Part of a small language model's weights.
Size: 12 heads of 32, MLP 1024 SwiGLU, vocabulary 2382, 28.4M parameters.
Architecture: RMSNorm before each block, no biases in attention or MLP.
Training: a variant of SOAP for these matrices, 413M tokens.
Each number is 500 + 50 x the weight over its row's rms, rounded and kept within 0 to 999. Layers, rows and columns count from 0. Numbers have three digits each. The size before them is the row's rms in percent of the matrix's.

# gate: layer 11 MLP gate, 1024x384, rms 0.0938, rows 1008-1023, columns 256-383
# up: layer 11 MLP up, 1024x384, rms 0.0963, rows 1008-1023, columns 256-383
# down: layer 11 MLP down (transposed), 1024x384, rms 0.0885, rows 1008-1023, columns 256-383
gate1008 100:498518489469487457396360466535626528447464531423401447590587634467513503487538560531548530422562510450489489537487490483470507453488536428600523565432435564537507481468507475464502517496495536512456440519516532511526596495521463502469462359475549434512474439507505503485494600527518463442498475505439545591521451548529442546477580513470566504528443446601533564456431503561539478529512
up1008 097:533450420499471540511527547491545511496555480512469408525473484475503539516530522516530526513566447510517468536521452521543429607451451522465436496558421562478442553484517514515474488465400502533515444523489513535535560516514491533476505400495434530493506467502407389448606475519504424492436560589482593513476522568542493490506509522555520490472542528532502493508472566574494452516507
down1008 100:483536448410437525493480555605510422606520497493462409486428523407547527505535450440588533512444438532465572481514522476513505502549397427548615469505495464509510466492396502467529507558349469448557546470538492477458569505382552468498536497483480585535529400463496554540521580525460544473528574486449549515466523419504539505484433485473494502471519543551538485513486514541556570416590
gate1009 097:497448527478530581462490486433449559456563392561633562521628452504528506474520553535505564456518407452427496435485530471489646483475408412511499549464455522536436547531515387546489411478562445473528516429477526517564573511474516466540488462519397512508505497449444566483563448537522383467525503516493471472567507552614538512476539526455449571496457460435569477549599467437468506510431
up1009 101:511499547611513544574428422551413476385484551450497537455565462464505513463543562529521533504436569516493502459490499497519433540471585476526521510481468474437498483490447544558429439537511582562541538550468539488558570441422467526436610415512414453528391436498478598544534453583507460533492517537568491560514542463459552505525481584517467450469524613499525421518575578523505579427533
down1009 099:378579434534545429517599479463491559464449553460477506435525468526414550539407480438528443486441508523527521572507497414535579468455488579486505592445468493523492474526574595514549493556447517550485413529471460481475426545552472491413511558530507473457456530485437460431484440423467461561495492419524498478475550505463497505488535550468481594497549516449478556459586529527529421530514
gate1010 104:498591539494449450485563539500455539428535488484612505542411593565467507568526507533564476417501536464476492530439531555499477556493574511546619476555481545478575434517517523540464525520503557577535483493400523455508401535520383456515560515450531484416475560412502543508485439528426529491540462516482568512492463519533411520372397543590500504520531548466612510522523452489551523537447
up1010 104:456529564438572564536490492551449591455480542456409514490604455490457583553468472471314493578508443468580518544528488419515473513553406509502454493437499584494473519515587501453551473515559492484561527505495503464472515542464529491583422492529554404465429578510520491560449522423499477523540605441461490482524531470498541459564356469458474525511436501564469441507456491418567491452485
down1010 105:534533440409453575516401517551481501365571538517567487606535407470501501462492544527399489548525415610484556558473475417474444468439571476444538534515525453486497571508513495547467475513434511564534500568505476469553478489478534491519477387546506442439561513493432481587557471432471431459499548530561579469485475512411432423479479602493477578607491477589549539412509465467476441549431
gate1011 098:570557674529455470373587542495532434499504450542530509511521461443496410448441462528486556485526565516437551487407485460479467428498519523484509448509488448559570554400532474533507545536449531500525388511425521515529461528534470485553593473513478413504567536543538509504444471529468529541468484407484478461407427524496641526449476522509500490542533512538525630555481449517456402521488
up1011 104:493499560621432520473571509530558448495435495577453505552409503530541589477467530488482459547559457438486449549512488478493579500515513500458529556599569523525536508454509494540468573541402543487548492473528465503455540585416485560463525511461484506572411605579531487526424532578535404482594392440490502463500470460510488581352482461411511466509490562526538464489554494514535533593551
down1011 106:497476542475555422505627478455545588509548492511445497421455456493485509405546540547548397510490536537518468518516459446490573526539521538476441493505487468429517421551486520482508488405440489539498396518504505527463534527454466490463429522557455516516526478533554537501440519508487514450473429517465435552515518496507511445470409507437494552478489588427447531545453565541585490534413
gate1012 098:580628493564419528534503571524511483541614561541537537519452531548579541572486572516466434526555520551512430527503571536430562492536530462471472557495520570444458419519552493408507482472525473460566527466526512488530634520547530436496493482638658568438570537471569508557537452567423415558523492492577448447551442495494525492373444493474546498426363506503464452499519470506582475420456
up1012 105:493450450576426452597414427545392431480515555438520544568490528437464492469438570475611510401550515459486460581472564473528562525526624451598500505499556521554439519462434441536541477429538523437452450498511460491494458545547543538471509512462581489517461449470552494469462551465484449460428491535543495476476452475536541626573563475520564567494517476460542547520503477487503459466504
down1012 111:455464405524504484537512497529486467485498530475574411487534579512500539507471488321428582479413490493507544541501534418499544515438476519514439523454512530574480495523513505414451524460508504588398475485485526542485457501447475567480437504404523546553521487488548516590484510515512486494534431478538456546534547380462503563490481517502620427460483480548542495550494575540555546548468
gate1013 091:515472557414552539448359495562543493517482507542544486521493437427501499504459510534417402483524566583504540487496474456575514576484433499438414503485559541502569491520449647587488497480496423505514514497537535517487488455524467485527403547417451520544489502479440568501556580466491545478510450459620514537512451414503497521388467528489456558406436536501468480514523548462560568542527
up1013 093:517511556414530524457488499532434523458587534526502558534485529469564490480527415534566458539464569579524443488420467550497406558445468523453531492504421502526510434556465437599598455370528571490513484504426426523550538530499497488507469506445569487477470452489463590441533533517556475442533543478513556601526447495556473494565495537546482567499472490505444513455500499509458476551421
down1013 093:522463471512527483471379498592457526525418579511519532548429481529435489481522477491529487427522556578569480501466489486533476604423463515526535591497501594560492459453520511522491534523491439484556487571529517443523520495550505541554505563499520541456527498466442497564445488473499560438415438573547468534544466470499467494558495549530561546492495497502432512500500591455523521447471
gate1014 109:452510394420472508437515492466531549508428469482489501552515560381530486427441546568433546520532508541518380517463517437527545458550578516569491537520493486547525492492465449402507384512530477611473433463497446456501532437403487611571523523525540513491492500557454546515492479445478553483522493451431460474513503488483467477475482420431467496498566458349481568507470412421455461447464
up1014 105:560504633396475496462481431458482467470496478458527519534507477522568563518491461463472480433481527487482470454515572568527522564488518470494592573540455517531509500566531495517464532530449487550493572592489480450429451507515490444515467392501538564481482486520524369535549503483594501611487463536546442442482395512572529401554482499543478593616483404528511501525514443561493517463549
down1014 105:534570480477446536370539487502416520482463453559438488524468480451507529494537475421588589522515547524492564491418442476472409512493434488451494449611407568582501425426398477515508400536475493476557553500464496534492529521490576561605482543499604608453495447435448591505405426496514397617541395462569558531511489395510534474510504475526541477469492469471447407634545321551446463508528
gate1015 110:492587491505445443480502499521475430506530490460573484431495575546506518498414546495546520505507490527433484493529530612437519473513542529459540517598487431547563528568610522598528498586546487648518421584487499452566548546548519519504518500500493478457591439527508534546453394537489532526471493560545582423534482429574508445518468522502501517572555520541448423502515507480443468476580
up1015 109:494539487569537531510460579523398479514558475442455451460472540571507435476596480547466519451492436445472435523590555467475557519396488451516509504402462470479593531493558486447480514524617448474574488550555535551465480492557423589479487521478553467478490568514516564518444474535571514650402421503414490527521463417493529497586497492488565488530450502493535543509509618526494514436560
down1015 105:378481500468511544457452469589491492533534593465570559438552467442493493481452506530546460458514503525430487471501533540456504527558463405520510494441460533539464636512626579488516446507469464496446541419475502464481474507523477551558508438528494521558533543561638479519492527541551516532474534600489523490476483514434448500494500517429406524543463504472389555516446571553501473562503
gate1016 102:444516479532533433492504467394475479409524572517570503482480457489538489498533521507491483542406672471455498537448538546440406567552468487499516512508445473502506525569467537456528429568493503509559498533566542479412475432568593491481514480624514489441552622432503491567572540530473497497440436550549568444472522501424584496464522638517508481451526562565543400523417414495578410511552
up1016 106:508473369574517527528578494562513483544409547518440457512567509525478564517472511507572438554578405579525549481512409469455525508523493536530545503431474526478498432432544494555499503445483480487453457431392506509554521429493504431501541497513441470498452536586527494579443544452432537462463501446479464603551426481460469524543519362553508441512490459439572476549493491435547601602473
down1016 093:383552463430478505494586517512485544501511527511456522543530522538552475518499443518531478472496495480500464457536521489530423495497548422486523493479419503493598484472521493521455502463494550558456577525528514547520510489461545501476492459426468530508515495483488465479458520494506497511437580438440486493476486495563476456538507497486484535495522551552492413552483449452527531564480
gate1017 084:499522533523504528482514437476574547491531469511478578511501520521481548486465488518495516474507556520486497590502460529450499518424540468569390461475601470517486484541508571469455523492486520518426526525431598576488550487467503572499504576447455558547409485556516475504470548495461601521459572399562504517448493460553519428575426552454515458478524505468458479581538599487494434467572
up1017 086:366435489514510539522512386520445499515538413551556476408548442488445569442527579545402514528434509511512483470555422505572562487477509500525482478465529489453479435518504573460534521550571483547535477479530514554437499477517523510573485517510554489391435549498402537435572493427540567294480542498519478530495519570476473447508397503442492424452520437482415524483559464464493462512524
down1017 090:538610465567506536576520431456553499468495490527482509452572503476462472564488443503471483478566469488474494427481519526390446485479471563509485498513490474520453587485427471596555457524473380495475551537501563475442459547495559504493514534483522504508492474415546561530468621545431511490487568469536381506554510514475476440583388468520507472493584467502446567461511474470445403450489
gate1018 077:499525512482469434505514488503431457526553531487535389491550458486527492502510467524513440520544512506489391498546475507436523410529543525495434478564378532475411469497523566556471511445493510432589475497495481565604481412459485540623471507454512472501581515431597558493405462548476493437513490533528596525453497460565536515474353467544589460565523541505501519556401484501519585401520
up1018 080:548476495485478428548547462486469469464472532556493505493536473450456501408488471517517503512334447509459512470557438485480545586581506433549474576502519446426449547500522524501544469426556505481502511452506584569534513495487572426526494495481516464455527533501539533531521491303447439624492481503482492497507379495512509542586480613523507520464491505495534548530455513461572534490560
down1018 088:600526450516475548478471484517606502617470556447478567511545505531468517554511505433444420435496591485516558474399467492504501436442512613470499511445530458422535569455426523472538449513441575480488585444512468487504532421469478551511538466521419554538484458478553486533487514467530453488434565512478514405535500503426488466476503415422566513591531444518541486559534439491533424412512
gate1019 103:500519537536579515545451567501496554506483499547527508570621389474481470432558504539573448500450474538508457455483524566518494465456477484565562494435469531479539515369453477439428558521372392599492552547441525480540582417472477573481475496546518535538451539533450485548505517573548469468521588516498464541546510545540439523601516460506501491552439430560482590477500507498475519489514
up1019 105:419554552522463434431519544520362497531411469471507489496485413464411534352508501430563502539585464598503502530451490533544563488558572412473541474528545505470479595579468531451585447409436510562534495485527435416497501394451543566523550516456493562572482446432466508542540518489545546575553494483565492526499523612470459596573539443505514565555569569477504449472384490499472464544584
down1019 099:467533559550494427552556550512503474572514471480479586537477408566447523474431495536455441454523517503530484565546548460550520581480547469429510481537485466487446526503497423421532460523392451459503507502465557531602493523596597496479465488454530493474519484478468528518519560526440521461437518464558469499509437556535527489463580535447563469344500508461533547583502467430437534595490
gate1020 102:526431556504458531451474477499486481542480513456553497478501505410506513551565365528497548422491418568480498432561383556517470462453517429467575452432516460486458475394516550499559517427465459618474499499454494468590551407583484438449476441420447475466382522418474576467562451520438403557467605563454469408546555526508549541474514533392501435491356441494454432446483476457541453446461
up1020 108:486490398495406517552546524452488542532532554440451503450462471482449560522426507501508497537509473509461503516476550487525478588578485482481514585446516510488400480659503484483554454582483547498436496456535435537451500487387568587558566607473573429514478490529488514459433530525532564508471442630596570498479481504419465365560537470571364504505649484471525579509431500530520504542508
down1020 100:469434485417511478494570443508537520529509476466486502529549529504489526525428482492457448521527479464489578449473574464464579500584402475408504518475510460530457497419543494455508452571481562525514431556500482477545457489459611466611461584420529497499475503427540452435571521534514646465458527541515491535493532525478494469611449494582524542559504542516524485534470572497596433582538
gate1021 110:400565497619461619397523486436422488401448582533508475487482455479534467434453488452485434499525546545511590491460408451442503488481546512457462517522450449514468441417504469512479432510441486545447462490490476544447470538522456488425436402464520542594508476482460581510514534512468633469440482498484458502539415460523550503570492530539441474473482439508498555583532473503525421597535
up1021 105:467490578569444456459506417496491485407470538564448520423437574498511549484450450497461420437545538575504552455462429483530489447587544449397487541523527513480505566492399420538518417380521462457495446593478405480532521602525446473437494502518536525372445493488470506540516493488490462489480577393511491610549478502548546521538543479490465465447440466470486581501462458468574524550531
down1021 103:445533454561547526449552469461506416510452539409487479558469529508554503496474423541476485447503433495489567478524389467612499615507482453536531511484510537511568550553458463396581528492495447457629574450451460508517417555413535455473536547532615536512493633581470473566444522521546469510471477493530471432513515577493496542646486525502571433530450519479494490522557539549473540516547
gate1022 097:501558368512524515474524563493525469459554471548467494532578549490511473454490583452599431476590537508532508605509601558429517475460581503476444570491454519531505490410418465541494457458507489553507417587465490587542552447538488568549456565512491528578467477499525472599485484426482491548603577397530507456476501551539492504399495451449420503568508497491485539501467483435506590557422
up1022 091:549608547413484530615478486552516511475531502493487499427481460510489527459502509464522486462522493587490554525497551526506455468471483484560518545431529384428445537515457508459541413513557564573448491519503476520509554443508443516597578545559434536463485476534524434511442539468514522488484465561504453487470465482518537554404551481474468457473471445403517493434496511513553427490562
down1022 102:516508501501581518510519437539587500502474528464486478461477597422555493435505613489504502445465518488462538475510534572574428454446489380482533471508512453423425526486501518500522491407468491454538429443564407426461486378483544520440500466515451516480507509471519414527482393578579383427518590538408525485536449391551518534501477404507396465510522474543515512398441541499442538495434
gate1023 111:511528466547412431531461550423540562548530553509511456474488588550554510617325539477470429528478524533519561488530418506448552543587486421448473559460470505502506433552552491518608504462504529480577528503515568512495436409568555563396459490527495350526462451556522557522536513478487469527497436504433565494448480499516528564451524485588451495469535491531509499515469496483462454537409
up1023 104:523556490566553445481455474550535492516451533514562521482501424476429477449531439456458616456570440546561477529579564550442474377441489448526546510483561566430562522487429469522501433552544542526430464527520567471489476536518547416459540419392512565515549543541518400501422513514547484472442512532586469492485406480400438484505400465439495550491451525534546483543499477514474445537606
down1023 103:499451577531477497501500467400492490549507502607523547524479448446514562477442396381521462597475505485534482458492437563461670460494509461513454463406419539488512453598472510589443474417476533516494537466545457529512469566445529386576576477438505565426567592519468459480568480527491534520595544526504411497523497507379461522475464578544569453437443535500456536464526550465463458512521